{"intermediate_size": 128, "hidden_act": "swiglu", "norm_eps": 1e-06, "attn_scale": 0.177, "bias": "none", "parallel_block": false, "learning_rate": 0.00603, "lr_mult_o": 0.92, "lr_head": 0.0111, "decay_fraction": 0.753, "decay_shape": "linear", "dataset": "wikipedia_en"}
Each number is 500 + 50 x the weight over its row's rms, rounded and kept within 0 to 999. Layers, rows and columns count from 0. Numbers have three digits each. The size before them is the row's rms in percent of the matrix's.

# layer 3 attention output (transposed), 128x64, rms 0.147, rows 31,63,95,126-127, columns 0-63
094:476478587478517530464559446449417515563519455552468439528392485501488537457481439484509444492440544438524581464550503473453525506566422580507533585400581501454492511518516472454470524377575529
074:523489638557583518506497531530506499529600576549440508499445578555497448534533538548498485449415450509526547461560474527546486441412496519441532454479530458498524576395428487491476439511414437
102:497489545427560509507470518425512548385479434409508481540585489446568504565514595530505519505443530522468471538445449522451496503479444402489371487477489467525464487525496638512497482586469452
099:473485509528563534510595494555520642549545443444472534540535412534445555529445508537580560526388374449466461425473557507503497500452475532487505420556474480466469475504504539484519485588453527
096:526591483519468492576472538535518479466358572496445491503520434492486465338454461449522538513505448569515475552543470546587505512448551541449493542520432532543597441495537491568457470486496566
# layer 3 attention value, 32x64, rms 0.143, rows 31, columns 0-63
096:492500521564489478591467549525522582438451470494556458533536567537500496521559612580455512522519537516456578526426476446453449513540528553469519524557463502592510591440484554488413532572407419
# layer 3 MLP gate, 128x64, rms 0.165, rows 0-69, columns 0-63
089:549613469486548473436505543518446550527443537507507514541511501521514533462608445416521532513566452519493546458441607550482450602524493577563489527345477492506440469508476508418515487534555487
087:488452484461527513512572454515506372565570457496480528575543482528583563452511466492565495486433467595545495542543472543451548553499588457546475522525396511461490495536551518568535638479442541
099:475534443579548529505462543422454428471488430435541581460393536490530540505488481542447470534453605484496467505490530449527423520505471552501436413510404495578507489438485498527533589451614530
087:508527563504489432405494465512573482574496519498487431531524503501428554472453507432565558441420508607460546529483505564468593454481447468501544434448512541518392556442472536526531547522631498
083:454534500508555518452542491557458553489351488506443475474562530519561483552546468483496505550519524512504482527466517407528575461476528560558595507480610509397484473531557475491394509537558618
068:521471492482461404557514502616476503488548513573449543471537555483537422511470469569407492585542543543566490564470592496530599434487474559521498503446452440472583504503480467563605472515559467
069:501505414463622499445430481440467399539505499495431525506424488528508427553507553509479443528521433587475533514610552503498465580517455554454456453531524548426499555537462394478414509511495531
117:403486584396490511481396504477569555456429571472491532551588490495493544526490444497479559512479503571455561463605428495432587533513492522548426533582512569468498542497474517560572514546514491
138:464507593405440575488470565528543535415490462488473427433445589443515579461473496524499513470466480530546531427565503580412489515598507560513507515499426518469457586599515481460430493525498461
085:503511560420353417503497455454462434480453571466566486523463506522607489496542477453428567481448550480552515590484463548412497466534555553471450555484469464517444492544401492531571486534491466
103:524526479587579434492544542470581460424463497519445552380420503467479503493479578451502475453580608443558581508504483434456551544447498469562489481487564474472491442553396463521450480518485532
129:502606555447405561408421512532500494478528546443496490571503438552567479606484461532538446537541582594493433436547443605519507515491512493513497459511447510424460448545535485437466547527462495
101:527540422454470523519461452510506460511512469480478418515483522524495473548575484441483545651558488539501483448529400489540496491600487548595414540496582469497470543563481438546499463386410492
074:527443568620534498531509527569522418548530450569581488534552563437513477448537498481511486570563467501539439476578471499493509405501420497536513528510500540516447499579530471521468372517534623
077:484576433508525543488497515354464454539548394522541538413451554473511573558484465482485432453455513465538507533535560473454570603498402478541506533505453489491475555455565478529517542409537434
111:489449531382571459488571499408436539534564512500520526538450524565531497554566464493375547477486558495502452535487592506482459443505506455529469492520489426410388577609497490458459477499500509
109:559467507580517438476523509451444469619434509471425508492487466498421563532520529405437512515528459525435456477394563508597524526591401471530479523424487520413563526510526532497543554517508445
122:496438576545502492503515571515551518497487474442464453474494631504459433568586574513486451441467477517441480512591567412435484611431547492462507546550512521513487556506522538467532524471557376
056:483510521473543478465440544516573420540476505585425526427501507541381558411536401542525523551491468554464413449541526433484421476491479485571540524530500565539485460493500388597495455453520509
112:402511453487481533533580518418499511543474495542450504476484423495422487421550525456552622479535519498484523471521548581497442496568554532523458534431406487516486485419456614445581446506577484
122:486444421500484536531482471564573483527584559424402536510381445542564467484450486547424512494444507575433499565507494442631495488481461499538460445569503567473513540452478525553499444549554535
097:486503442470475561476522525480548525509534470562425495482526490432516481486507500513592594508546527440463590466461472494468462461599558519626505555545499556565571521479639497454399545499491427
105:585510433617463434519539519523590499490491489515540521477491530549397412483566542434505474601565464529436456491463513413548503527482458542562503527530444569488576616547499507479553528451491532
100:488535540487556455443532551510563494484581508497508569514491505547471474514397580502509552525557473517467544539420565484434541520572569538572457564457395490624630499455496560503487535500471548
138:476530514463486434497454512443408480558466416491511405517519586479516533616495449513442458553501498526366592521498503479443499506568571527491503545566572489503471472427533425512464524469581419
110:450524538522490538478559477550537430570410505536478374583536540446465488496575627505511562494441475538502545589451497471484585565516541479563466454593575473448478502487516505503493472439579488
100:574475555528461480463534512547451414503459541484508544501414483471520559494452547453485550495403516605552488505529540534521543428534511455600502502494503511585419383420497561456459605498544441
117:479483467551461496525552501424585553625512512444500469471473509540469553503548487521537486481403442518533481486537473581530449511547374486529387449417434528452520455540508569577498503565526588
105:546536534442528457451471565493505434553508463602506407469563498483508539455558406535513443524481562542452445501535588463511481469537411596429496425558541461403443544569525502503584485494536484
132:533475464516454531398479558458413475520521543453534453457514541464459533494531482443476548505562522485428531474492506558505552565478488589346473497384471474469450502497559626564534552539491437
080:604482512447548392377514569439520465426498532435442486506553522537468456513485470426520520524507577428554521502438493442480597592533557431523565457507479516492392541515482560475524515485483481
081:509545522515485496482525510548513439603458527505491596433439490514455466561448576534547490471511490487517466496484568521552490494491446492585509636485392497573647406516424554491473514502532539
088:521437645514437492530608529565562434459496447569514574485512484571510467490518583555562529452453449549556522420474518523501490401418515543520479470514460538507539475464522529487559605456536511
070:580478455504433484533540493453474470457493476545403531478548562569482521445531435418410442435473449518411458458430498526511445587502554589520429459432487569515577578511530446522473465470543461
095:492475423429539426514520567472496450607619577491556525560553503515453560537448519587533471457505425434519526477490516495482543534547519490539418579462426474462586506414475497509576542549451489
096:451545455501537454525575478514472507471548495432431528467553564502439536476573473476448555414515445531442425554620592490485473478483442520452466389519436580439527532482531515405498541500551436
075:497542495543592538448415550546504520521434514457449508510538485494613505553530414440532445450552429556439426416522558553477412540463525562426525471472553452454411506529491553479443536437498518
129:555465587561553382472525496470464495474495446433577478582432512526464533548456524492483491490469575528499453441494498445576584509577560458446530515522562434505410568537457434466424553556533551
076:467587538495633501501552508475555512453458514604456365400517559474498504530529528461510423436468424449551505518426451414527520565570503513463513476524562489503557477502540458528467476522563555
079:430522470423510524475491469429482623529432515451418497443512524534505522575513500344606492479539491513556583524459469418516489535572556515584492537480501530500565500525483497498426554425538485
106:452459555549584503497467451425471456531551489536584520527480430586466460520514498570523459436555485510572487534507464588496466453553458488517454552549348479421449507490548500544406519579530556
109:466504584436408513430465424443533459468462560483500453488523512636592450498528521574537440451474456468515497480471474430588534519499535450482479603521478435506468478420510481498523505518525365
127:626516482578471470486590436455614512477474495480554510516549579489454498572518585498543481536393550503447464487504474421516505599528474521463571603468512508500431465468490543496444450493573529
084:551499424597573389596507553428566545500513446538473477504488484459510444503516456512500499420478519428434444470470574445477521463515461475492541487538536523571579403530561440412575560476482472
101:475505513447465527490459480485479485433428620544470524504484512471537569526543535532513454538526488554566462445556549493487594442454382538462481472665582489477500452546547465550491410528551535
120:435534629498459546450521465439455555564533465445571449459565548485491458516520520511561482460475552450529634563527589541431487510504532510510489475443440440474441593527533548551539419521539534
082:471441492486464459518527449462487460431542486498569506578421551527592527503567545512531541436491447487418496543499471502515428531504580427592541552554453449613553460430514445408539491478503407
100:500448539466437455593472531485590565546559530477522508464512473530540448513486443573533500586569494549497529434600504439451483443556426476549524456499474488513380527403495485421421570498477439
083:547452557488424466448461464530482559571572570468493499483531494493606484497502511478543551508495582499531502573464511557435570466539446519424444408462455332481456446549443492464537530516488440
100:462520472433549548464560498494444463419490487573485482546374552425471432542508447525412531426549507404556482542508371488531536493476456451466521524514522528548435536576482432433516548564489476
089:411438601490351446490458479493568575500558546536530477521589490507546491489562560481535537437547459436565599530551537500505460530513472475454507524465469514542545476492422511520434553391514488
169:410445525463441523454559479469597536472542494395467570566452658471470496475478571419456519535461493519501508510575464540496554444592434412486470539561460509440494551505488526522462525479478486
083:561447442555483376550570541558494550469456496526519518540469456486528505475511492495581579416523526525535500508543482435461527411510582406570587521529569443453556518525589503448479593518470539
102:495467600483475481563359479415424604562492457465505462457550479515476522621497431480483569504533478475519494518465524545517447531590522571469444558406530470424518516560502494519482427495491532
097:465487446580491446518587473510536577556529517432537464435513533481485512558562494453509528424491488468420532571553509457540448490412427505451407561426554538519566583503505595466436574440479518
096:455442474536470510493515536421530441505411504478543565487447485443446517482433507528532531498406414477517556575414573491471543591446422538481560623473545527475455511396459476497510507450503580
077:454503488448558521466522448501480615483447452426457508551499542551433569573532552456482479476423484546411461555446462456558479469434560546477474578535491628515515493504458444581506422527425528
124:529546527491515501448502519417531502508533545477496521454478501544462410441540529421540505511562448428584477390526602503466475495566490546519464436585627455491439513409420483556439498478529561
086:528618595531496516431453500487503499587579520466502528524535470535524578546510455439485524620474483525525559508483523490504598511529410530497401550457463534440399547536454520512453477586561469
095:512416517466429512569522553504500547546465612497560488530370563490564482458429526504568492430528481595534481513473554479554521486510488361537584524473450576512501431480459541511527506573480524
111:547450451473514520457491447551452507427575532378576481496468512539579520518447550507487489532375552475507484539492425501512548392526610525447479419554493474563428493488469549504412463475552495
127:580449549511440397500459496420502537491480492491494533396495554501499481449475496459435661510461539554506512589543589456495588541483478563566409501504533520443423486489463533482477453474441481
111:524502486553541463513589477539535523475475490558541631462426537542490456495497522512497455541445574539499460533480508398512530406410490481481488427497538481433482585533351586444534567511514495
108:474515573505493510455470544433487562499403431499547485494490605479483532429498465493458488469573522518481360550450429497494543483439596471566491460461594492491551535482445402460417576531521511
099:452521450584499471559532527507481490430516496529473557550478499606510458510506553450453499509519513500366416527558464370632525509503581486527513503561489577556525516439546583491477544455471544
093:498518529497454467554486530487556500483516534560495501574455493634508413539393486492566504444453474488505431559473485426505501436439575569503428451531494534497542562444465570544544571595413553
110:527511478448559463444469515512635629445399512548558378491445501491564568401494520529555501485541577503452477466509538548499529488515463504522532520446532421498480463581453484487433508567535521
100:512501535531598542428455395510516571489535433564461541475478450453565539524560433557504582476575478507515519531469565552460524549521428491554472429456507426447498519522437487394569513604542501
107:519534437502499435487503439511487506527565541472433412440480556596563543627417598445585451496463546480563492469434391504511527504523566516494443484516512462551510551463541471516419456566490494
052:541481503480524501398527567468501421524474470507564570509531474439515438458592508446505488538380441442462484514510502551414564533524496447517397564476438467497458498528629577434533453510463453
# layer 3 MLP up, 128x64, rms 0.159, rows 0-68, columns 0-63
095:524503487417491440502541406478429531495454564446439518535501482572476508495480445486462516514555535569473568472459659436485571573510472572507493504396543477446389522458473504559536475520508573
085:520522535491470523492379428433422547540441586452520440483536539471465532481557503480522595504613545456454489451553576474539420512510481460546500517489572591470447567563530457566580527520527522
093:504515423595479506504462509423472469448460431420516569471434454510485615533423479525427461506439576531482535538463477483493413529487499534474515454511437513554528480388447480546607532404534463
092:489494471482491555593514519515421550461532487481544566481485492515559434540536504583437459559577492399525454451466502454525416535518551510495439590542509441504623478574545429450462456474390510
076:596558606461523515472448473444511495533372575585512464593472499499377523516502555483525477510493460516519446477438446566571509527515553476457481560512544444472492524523441554402463538574525475
077:543491457428505442479492519585482511494567536579452518466525501493534408538487470555456532555565552487557474582497593475571607476543475526507530487446454478461601584481503501513597505452623461
066:492541487499613506445417469441470457583476473446472493492459474536504415563513548498435430538562407567519493464599554497492504565557428538461460471513510482404538539556464456430400504565481497
107:402465542363479566479382472543582548481418564501456558554576465463446510500523452490531557555506491561477603499570444534471597544527460539491456519561523557495496540507469521535530511535512498
119:441506397588490426541482417513432499539514509521519477552525430517542533525504476565474475532436517444430520572535442453566497467388532528496447432533614448562576430426501521491530512473488570
080:440539431454580477449473581548528517479563405512396528480530507467451511534477526495559456567454501538445563400531574466537481574459434493519506454524607532530485461493624449467467451467529525
091:522487526485526558542481373503477485579490464517437537496555353534449481565521448556610501554457421567529478452502465508563500551541469606445507466492476489442486508580571487502561483528549453
133:551433507476585453620527483477464431528470509505533512435562535443545506583508434545481595479453447511528422544397568474539451524550430553533437522445543481449553454489511493533578465463534421
093:494553481465488471511442425490519468520520436488473393488477500488448451569548480428559541572512531552430472435503435551515468492559470569560430491396492404474475527602449415512523504389446496
068:528513408516535528443462493448600598463472562433491577434552431455438467465482520414426517498498534446497533474495486559464545555492449450495532553501589446564477495529525435562538546395460430
076:518444558493471430515503511661551539479477599464446485611558439538486424464511541548542595555552484511460515462464430539501441419510591506450513470504563526520511510542448512460516456572488524
106:513533490564425529505415484601547465516435458507451473474562527445463520405454574520594467533492438533513526524485425548529528522519490601506499526481464595606586440388530544504551509483516510
107:581466529567529468449510508460464489616445531457455494513484492511418542539538529398396505535531467562401481476399536520592530492583442494524507536416498512430582546491513521520567548521510441
120:509590446479515495483494427475436450467531529529532520544490392517538583498392474517474569556511512458537471496382452566540574439585462481526534463482470468474455427474472445466504513509459645
063:433549571456475444454437502573484436497489472546398474451504519437480445437499574474480468465567433464497546517493490560630490550475390516464473545523554494501407515491524614522565475540449477
106:482475514509510494490515506457469492498449446424450382530508491469435575539526515515485556579533476463439434474518485586510421445555564534457409615480446510469558571526547563410542454510588561
121:513532576530543467437463529418464526507461411538542446497622537426433495591525500487612505508527458455503487450510510563414495507521534522446513567401509455488480483551532446436494589436426462
079:458442537486504537419522502546493492456558473612477575493474523415553459490434555516595564574546561460530500494564474388508545444524567476568586471569562496590506513466553463507465520490452450
115:484491558442475506448459497453451467525446505441444497546496411461554581560413439595512537432462553515540512486549537594439489453500499516424542451475535421495385441453493482524436534610490520
087:468563513515556454510556550496532474481558523524469601520453500546497506479376562470471523454564467547481534567459594444426505467550599440559494549444427505621536525449533486513488558449466570
137:556483459608495559540520487547589486477592584450483554512483477491492462395552543477491589451484515445617424480539428523521504515490437485516479398483430507499508458583464537440519481531442567
097:571499414525510420517460512412489566480593521434507576389416499570537541528487399472479443483512495443480457396519558490515390457492516500498532528381456526526498482489460461467514513543449491
094:565533561534445491456543509564430431513397544521511539486428505493442586522492549476501581538450505591560541490502542535534488441537525467603512523470496528568459448412520581476434581532598487
130:485497517513513488535470577516440436388456460502503479487472485453474450513411506429490543506582532509480465585426585525485518503442520517363662457462509519435534484576457495504523459423484480
102:540636546478429478466468468503523469569448420477445479499517435586453523506490530532452520472464526486457422453420527653511476476463490639422567489512547526514429517511519491518494520482538453
125:436523631517515450556526372505604498488525425500480585538504483513516491524491543520563493510443505530482472496455501477561493454520502438572505450607479581504625460504467418461484441511580507
076:588550480527569427395525521483547504467520402482535494594536525557484411562506399475492467480414498415567503448471502542503520495513566432487460475450413553558430438450476502468432460521488476
066:468511545484612478560527448425505457504512437460542564491426549484506503551437567530548505587536540525502470511527518467423505394432566470519490601542511586492503407444417539457495587528491443
093:508434616506436494558613518564556438457514425552521593445511500587498436526533606548536540474455439499545524445483557492496487436451481552511475494537447542521571510496546525490569582447536545
074:487527557567537514436431464559480495616507539402585513579487482407491499572494552581504579486514497518540466408547474524474520468531487444508518622531456521438419422489514464461504552510492566
093:429487416490489445612534550460501427475603576462523518542495470542503561532451531580469504469455466417504506574546493517434524470562514447390456615525500457532491553454541507584502487515427517
098:480516480421510451467507431599506537503517576546464531467537460492520556515450557605506497524584550468489565456484489565365537521499474418482526528503485577550460517409472548632551472556515517
072:518542493495518573488487535447575452505556527507485548548472493504526459552445421520490540472535587527395575403474522371581450622515445531449519483488436509481479412520603526532511464504510533
109:558514630505539398431451562465476524487522480435524606512514464449462488551500426475519484526499512538499462427497479536479568481588422551371556558461504447558459484538525491482496555583511563
083:469521541494559505514583511468589584524485486583456416440481543489534492545508506424578437409435446416547497536445471456530486547574474509477447477508554512548667508480551484497504501532571518
072:456426497445489636466555461507509575477454547546448573437453575491473504540519529451588440478470504557559560516499482398562473576504504563535466483512534445457538415547517494549482566401507532
114:452505495556591531433478468416486469487502441547556487470508426636461509459485513585496511475583488501577512541499500541522455457518513427532519586559367518413467551463569534438429518529498502
109:539495414572604512551506600536469527519506454526495526508484484388365532510482493438435569556524509535498537521524503565407481500516475564518508432470525545500534527581496516508492521502444652
134:502427510581481563510568634452543562527488497397516511502466542500572457451545544597488469395433551484520524474502500445540550490472547453460503451498422526481424539460397497474481522506402507
088:430545578432492557427466517609438500510528542436538595482563520508539603514477505498518482506548466559560558534475444542516487514400598476504461525463524510470483611456438574489444558492552540
107:488538520562585488528464446559478504589525465516459544546529479510514506470474510482454492446521446485569612443501409428498435519561514504535401616446478522556452445657493518482490541479549525
109:598517434430490486539560527528618435442447553482435515581437555499508503533530532417448461553473440496463450396520460391555527505482546444477467550546559543503522456493514466504514538404491446
095:494533535469448540536471456526568584529541476492515496394501524432514451506420531434498441456419541509584514470506541539446493496474471458510406447499535532426478414524423512520575476374471614
090:514463563510481475528638495491554538504516436464513488448491513461573491457416471521617510520489487514471477493525510391504550456521525451577628455504504470544431496497471504385427559455455418
084:527393516475509445497525454516504479482496481466409516493437474552547567529526522519504586449454568541363513551518561482557616515549390564429504451457478544489456550561459524544492517490520592
100:370525519434532581544491500530536444458552433579509497555462461427557440554523505514454541535561476487571501531622402436454552479516497456491545538565531549533515469573452513484532420480452446
083:465453544480365468494469514477601554491551526527544460478513519485556461489549594453562525471504443432538524530537540475509460508483497463436511465474452533582552508482395482477473623355493456
149:561541482483487463463452419440411488506545507536520406508525432610578508500489506537519484488409535428489502593508506374522514490409543484546390417486524495499499461476448571476516476491485588
080:502436403541528464531527497598472590501422544534531532457424493494537520510443523474601539446536507505544540511535455464489453447445544493528575479498614437447538605485531506427443592483454445
126:584474450498421450508471536515457512507466549506471487472512505411564524550537504454476592621502590422469388518499480523536516490549549486453402469466495534435622539546478491455397490520530473
099:522500534468489543520443543524448387423474504535468541591467519529526468438453548523482496619515507538559449426442485559474560512581575506539551472569415497497427423527497413543566437561514496
099:479497497466514582543454496506485593456561427524449480469540494566505453457470459577440482465546570459459451440648447447515495431509552460538444371535476499520498429580447529519478453525483441
072:467511454496524580519636517520488499442571497434476556565572486496531512580525591434439413462494512502443466523542442434606519420491545543437463563554497541473524547542515477491520437506404489
135:553564495502551463428505532436522514499521554517508507424481462555445420476528520420533472496588448441571482405517603518451463504546474530478485439555593465458427475408402506551414495466512555
100:514634461540475580553424537508525505427477481447594464649519512533499500533484518513545478528576515508513530526494439442507457551547624489469439458494577566459498565501555437551460487462519511
107:497618445526540442495516434509482390452515403462437549495585469507423528536546496508436521571447481405429533534507481532432486506480491616472401502560520456460474554518544467505495460427503480
117:476573573518448492551484538477559490559441457605421546507529464469389483471560456514516519481599448521434522467509568539465494594488393479559498572458489513463554527506537448513597525526417530
105:579460543538506397535527488489480471476480484442624536488447530476567466489446509481411564513486537533536486576502546392436599483531509455547489522562476476444396572402492547474507421517471495
122:565457460411515469482529553586468449491559560438498506498497519446526555442594560493440543458464541511487511541545506490435447533526490487476539571545431502537383554481614587501497547485577600
095:507546429476523544510516510499478547588394480482620520534472526525474569335491513534478478492435432486482506456527530438533457526463563468506479446484460495526529592535451551505388568553517429
119:408541557440568472483435453530439512465442553580453532515516496546514500480536496508503555462492550486476590613473473540503516574547488522523491462548477511483417476426465570610478385586481578
101:465550536493442412549459499513569481492502579556494498581449506620495466509426478482596500431495507477481482504458478464488458406437566557486413447513525540474595565459483532533544550599422540
106:579455496422522503461549515441550545534509460476579399517440472558485558546411495497628543554473511566539476535498618546527464477508503579447585471425528479462445533528480449434436518498524519
106:482538592516480505480458382491570535395518354513465541505408472543475465579536518532546554508552511506534488580559539491430540497488406546494500435506519436507489517536406531443565512458528509
116:513564444527475448516505466508486534527557551465451414436472544601565524581434584420593472473492552476556465461467402491514482513499620528485456499542518497573516533455541491554410429559464496
# layer 3 MLP down (transposed), 128x64, rms 0.142, rows 0-68, columns 0-63
096:436488519571497578500461534552577457562549474603535463509427494426522514512495542492559525474401434466514391482546391529519509477492519391481530551637515501533525483543536559488487540460540480
088:428605507505427480493430528470525624527498586507463454492421458498434425539537535487484525510537481481545531495474460529600503536503441587525552481462543458465508458471468460540509354597543517
101:429494520513574561492406424396441462453517480510550507473439489443537535514436421604464461522454594537561517398435518541509467498484407496454493499488535562573487539474484538470571482418528516
094:540435566508535560439436491468555445623445539535494560462467449520465472572433575523561555431431464561483502554511493544487510535433500512499548395528465533517417503382457539501499529464512578
084:497432486487457505494504455458501451503641441510624581490437547439483495424434597556571498440541496508523597454491476470539492533520543516462455529552400520541523512492485442513545539428477418
081:572476466519537536577440534490497535506520422560442517496500530540453462539491485516504506483393437521580597549553584520541528473499412392484532408419502481491487587419447564451535531469560458
074:524478670523519563560554503545519562447485505509584463541511497486493571502489450480469546542541528409458425497385471571510506486513521425579547568496516469604551506447506508515557522540486426
107:598524496579509522485594500499421500509528445503470503467409461540575499481531556543539501482481523378578430527427553505600454451467431432533546556430482457466534474566452507546451489415477506
116:506463605444535516489441581476555492400498453514481553437479454492513607471441540487451522425542507601470475440544546515483535549612531546444535549510447531479457492629500494480430538485553483
085:498500510441423485444512429540474422570474540454522483374499648456558506614503473594503482517500559475506431535545490526481453520508570459546499482536489506462418407462478475588456471485504480
108:512451537471474538478452422541460513540545487512521531570595535533558410531445375563528487532383442499468425476526493578510447473584415556432471562542467467486515527453555478466526522472508418
120:462524509512433533437546489552583508426473466489538551468461579460429515484496530449589449516503485464492598530514488564459536499479555532442397371450531447569464532555540489417426436537492564
113:468462591531567469445522529471486542497470527463476615553506485456561506492523546525535433433471469479541471582440569478521494515463485464372601454521422538500511436425533578473535526613559488
075:501468395451453523525496442490523457419545493543520539485539563489520558555503540475556585445557579626537588517396507561384531557532511541495464494434522591478529447485432518495503480459517505
072:520492491486434479473520440534567415439459516563612484496473513448448402467476564470540527533575496492352527526501498515499470438524703520512466485503485474481471517482529492542494531523559519
104:507521496478373489516504392540436557487525584576596558521515494548503452483503480432458429427495450469448495545486538492553567522395491411520515448549385495471566491577535527546500513534494484
107:480585522385454549465526521497495495455474504483549481525494459473559434529390467598558525517469527503561537483511416483384466486404565503430504446555485495609492496481473545481435488469466607
110:476485477453498449511529434582481474529536559495511534516416512493554522596492590456366514581503451449512467503370494518462629539526551499527466452485511528468408435534546493453470551438481502
067:543452541484494513566542449494427521471543545558442586555484491466455564465463508492557509481465472557600512614490574499414510524495548485448503552445527593568585474497522399556574459434556513
115:556472545533531488440398518615451525507519438454458519469474563544574527549477510540507441569518471495496434521479454437572534469404375539514571464510570507516429516569503426523412519498440519
120:482532575534529511534554551450446563555407439513582459513662503469461527492519503515578495509558497468545450442479488635457564510506516508486535532477454508523488496571560487440495549397439543
099:488499413458431564532489554498522510453537478525469551521538537470522489431522467473598568481538520446435596483486495445429462467598573517586491593534481534568565514556620519494485586560490485
137:427503585473529493505498486543341473534492486475456498597534451473528581521404440559497554460486542507527532459518486615405479491489489572427562507477554495465463439434480454471431470570494502
105:490535585515596482432460571507555515479481500522490552533474487517537510478435644561462563435498504480508539475402551504458509462556556539492536578426437477615556531453489556484438574474449544
130:558452385467482491460529472518600475439558554532560566537499422534508412481504584518574518498563485505555371461456492538525464490544505493517503452477489468496423592555490550439493501600431532
099:522496411478437473449496484562568587482602474615585534480477497424494551529461501487468477528569446526480496530524476485542515575542575442445505484380540478512441515468568530469588427574471516
088:514553520528505520567539482513457525436446528519559455488465440440502539428551516545527634499475614494592540489483489494594451440458456440448555513408576504561574540420481519498509528516499592
112:486489502473547520509513503464520564617480492499480484480514491567483638491594508577559497487459464496511552408557390448499482491505494495635360461500480503485501497469530478545478569588530536
100:389409440513483548531479433522353515437532549482548559516474546430544462592523553477539574516535462500517528524438418464516517522502590468501431537427450469522486417488524445477455490562471511
110:475470409529485527418593592543462490442585577481618406445473544465487484493541472475493530469609489489498500511545472502501559524419487578426463549457464510475410527547589547478503503536491477
078:521582464544547618535393482595540457476376564500557526439419517471560532492564482478570472516463498575451445439490500489495435514517445515555422478510513468468569501471489445545432505539439479
072:464542534547567513496515543517558517498451542483415637511454431572534543544464526490507605427545530492493532473493493451505516514535437507542561607562396466515580459532396591478474487506475477
097:594458601516515538536541555436516512468451434515429526491565359473560506483516614593434541483481521525563530468479474577461472479429505545523569437467549499541523599443472484510525473484518526
074:468491553462517504510507536462473552617457466517638495517465463512425495496520419441464451553596419480511521524441591565469446502420486523544460523532592431536519490493519522415596482551494545
100:503532411466484461543491469522372488445563481444573549600547431493531520502413585541492476519546552482517572465493489508496497432520519585399588516606486460520466501502500539527537583490430525
096:462512445478517510490547428466490401491591501485450492562483587495537517436507537511418496471497440530504627550371476513618426494550461456495513456566579520482476491498496453520456448583512441
079:452520425519486455543506481536385569508453530528489465559512485510422511495550597495442491516460409484514433539557514707490506482439501495517505505477601543533514555529512516560498572449493504
112:536560507514503585509394487489444527445499560484422544550574426467476466427506494515557501516541423487459562556539457584451418468392403500521510540453509546512598481438479537468536463488500412
093:511543529506488464515448465530450458567496441460436556623530454526444559412440547588518564527451518542445559499516495559470484402508490474586482521481437507448519547490466547474576484517353456
088:472586459398568484489546485421478600504483485516466460486540556498483470573396445379532474427526474543572579478560485544522463435555513456523512510553489553551530578528485508476470546444581449
116:548557540540516560562491540584446524475498558511408508499493513426547448561471490530573415517476488574503523430590489450408601503446437527552555551469579542502498462552446504539555575483572534
102:512529486500477467477522523612509451505547501518537612522411603412526420532524507466440408528519573494453433596499546483504480540488464483561567517610551504449473431540535482548504532410537511
110:575534539573484524465460416455633508489511492481543565560597500514441513496469474497562544421525585491505468538537471567453455533514436533531576547373556510453529444480449495500446463520587533
090:465525493577528491467468545587555473483544466535538565470608509536504507496590426496467417451595382454566480453462490535451518552519503485552424528460518522470552546506483550396501610458546506
098:481481458508477489462555519475553477505554528492546445431515671546418508543497536443537452467518480470383412509472486584507493485470483451548476464523490482441602543429498468519493412502438397
117:438526612537402504486522486453446514492613437494602434417558523521462453465494516515618518452515587529524581557544536543485461527543501526564486456479416504489458508528474574514518440548553523
094:501530553463389496435498398519570606510568509500533565442489527445474486513421547385489432455440508522519493534494522547466471546550503441504459452567519450418482420507468475482568504405483574
105:513499568417455424555490589470601598527547551501521519487549473548577446490492471515506452597534416493464587460524461467428417464553475501561548548467443491531443518441493548469451513473455419
094:521491472549441460519512554465402491563501516530560424572553593516384479455420481459428411562491437474588439468491470523552421495447591474570527587510495516498522551492531514482551520528505550
102:430540513392559550557507465532563441436527471579465452556481566463496427508495401547450515417465494402501506551494374567484529532500483433497529518478536546555465431552471448488499588482465478
085:537423597560480489480419522486403529502531540487475573543558398531522570433559549520477495470569559518570578519490520539502485484481472571443498512470508532636542540449456436502412531450506553
136:444514568559494495504546541544619535478477486420546527547480676418538456529459549501485542489455530482459493533615520562553541495568515471528517561502483451423466542541475491532469568571544485
092:522460421507458444524580544615429548492455507509437437465474495435550504489511508485565491447482531436593545494515384551461520441554564469497583495457614435485479566517534521410455505489496535
119:415533573494507531524543461545574463533479416495561459499518522576484476464443542515468404419521421607546584496532544462497474513412409495536606563537502503533418456452537519471546471451464501
093:465586424534436550467542537506457534507477550499515514511468545541446513489447500499463445557528457431417455428542496341570486509520534536474471470595533463550580550588543437499556413501503452
094:447475470452473520443578493477458571510534478570496538400428431480421455406462492551483470537511415471442528523427587506502572517507456474470462567480516491485361428507430470524548428474531528
086:477521456509560497481479458511453546486536452459455554532510505572487529450476466435478532504500483587356503531511494516597438464427538574394431610501545544474457487563497504546459425579424539
110:465519510492538440552510440550519507493444479576483430504515462493570560490484546606412501523452584523464578520460457454482549523462515491462585572398420511527564525603529506442585403494475484
100:503373523529530439441558444498354544572502513550454459403455452518531477442532500514494533488410493500499482512533583557520563436502411473530582565497451476526525515518499524448568483531421447
101:465596419524488428451527490548480467458556409470457588488544450504443549517477535488454535575544523487420498552603499514456468564472504599492402501589520404409444521542537471519515479489525510
110:422562549576464506563515543497548501564432531534437602565569503510406472500606458535504470469554412511465474449563496465505485554509395462515518550482501550435578494483588511521523549491408494
112:613420542550514401469507523422483505491546539496490504474506458433515488400465489456400621503537494572499553547506551482530526510461472521539438507447522481457403508527518528434439435546387462
114:563450487439511418488534561533548486491534564463452491509500556477542537420621540527462545460494510516499504561595474500480449515541459500455493482495405506526409568556601604488531531491545626
095:467562451441469505509563537434469533574526418472519553505547469508581465399529441528481536574509473514451382489447414479502532517442491426513441551419523381446511549527519533481408545522519526
115:485523655426543536502459403515416512425446550532428488528512527489518479482505479508534541507503538537517606595459509569495494490486469517513477505471495469488429531434497540596468376599519551
092:494583517511470524454400454549478581508460590439534453562485503506543633461458566391544517563477556457535542490490502440490467478460459532447460458427568462443533548433538549500533562524436528
104:462517581491402408533455403530356462529574493454461512520570538519451374549600483460498449495428470493507497442490479512523506522495486416521421479572509481492486478434522497526567508531535464
106:478475451507546511490493593471412494549483637459525411526657625489528516437421481482490439485464578495500527441517504476514485517468538464454499572513457486477490446511584455557540507459470473
097:456463447472495531562455442493518533493398494535491523515473488493525540475433530529489562532525553419440602507435494398438522460442448482467465585337506416573503480413516478513488498505558544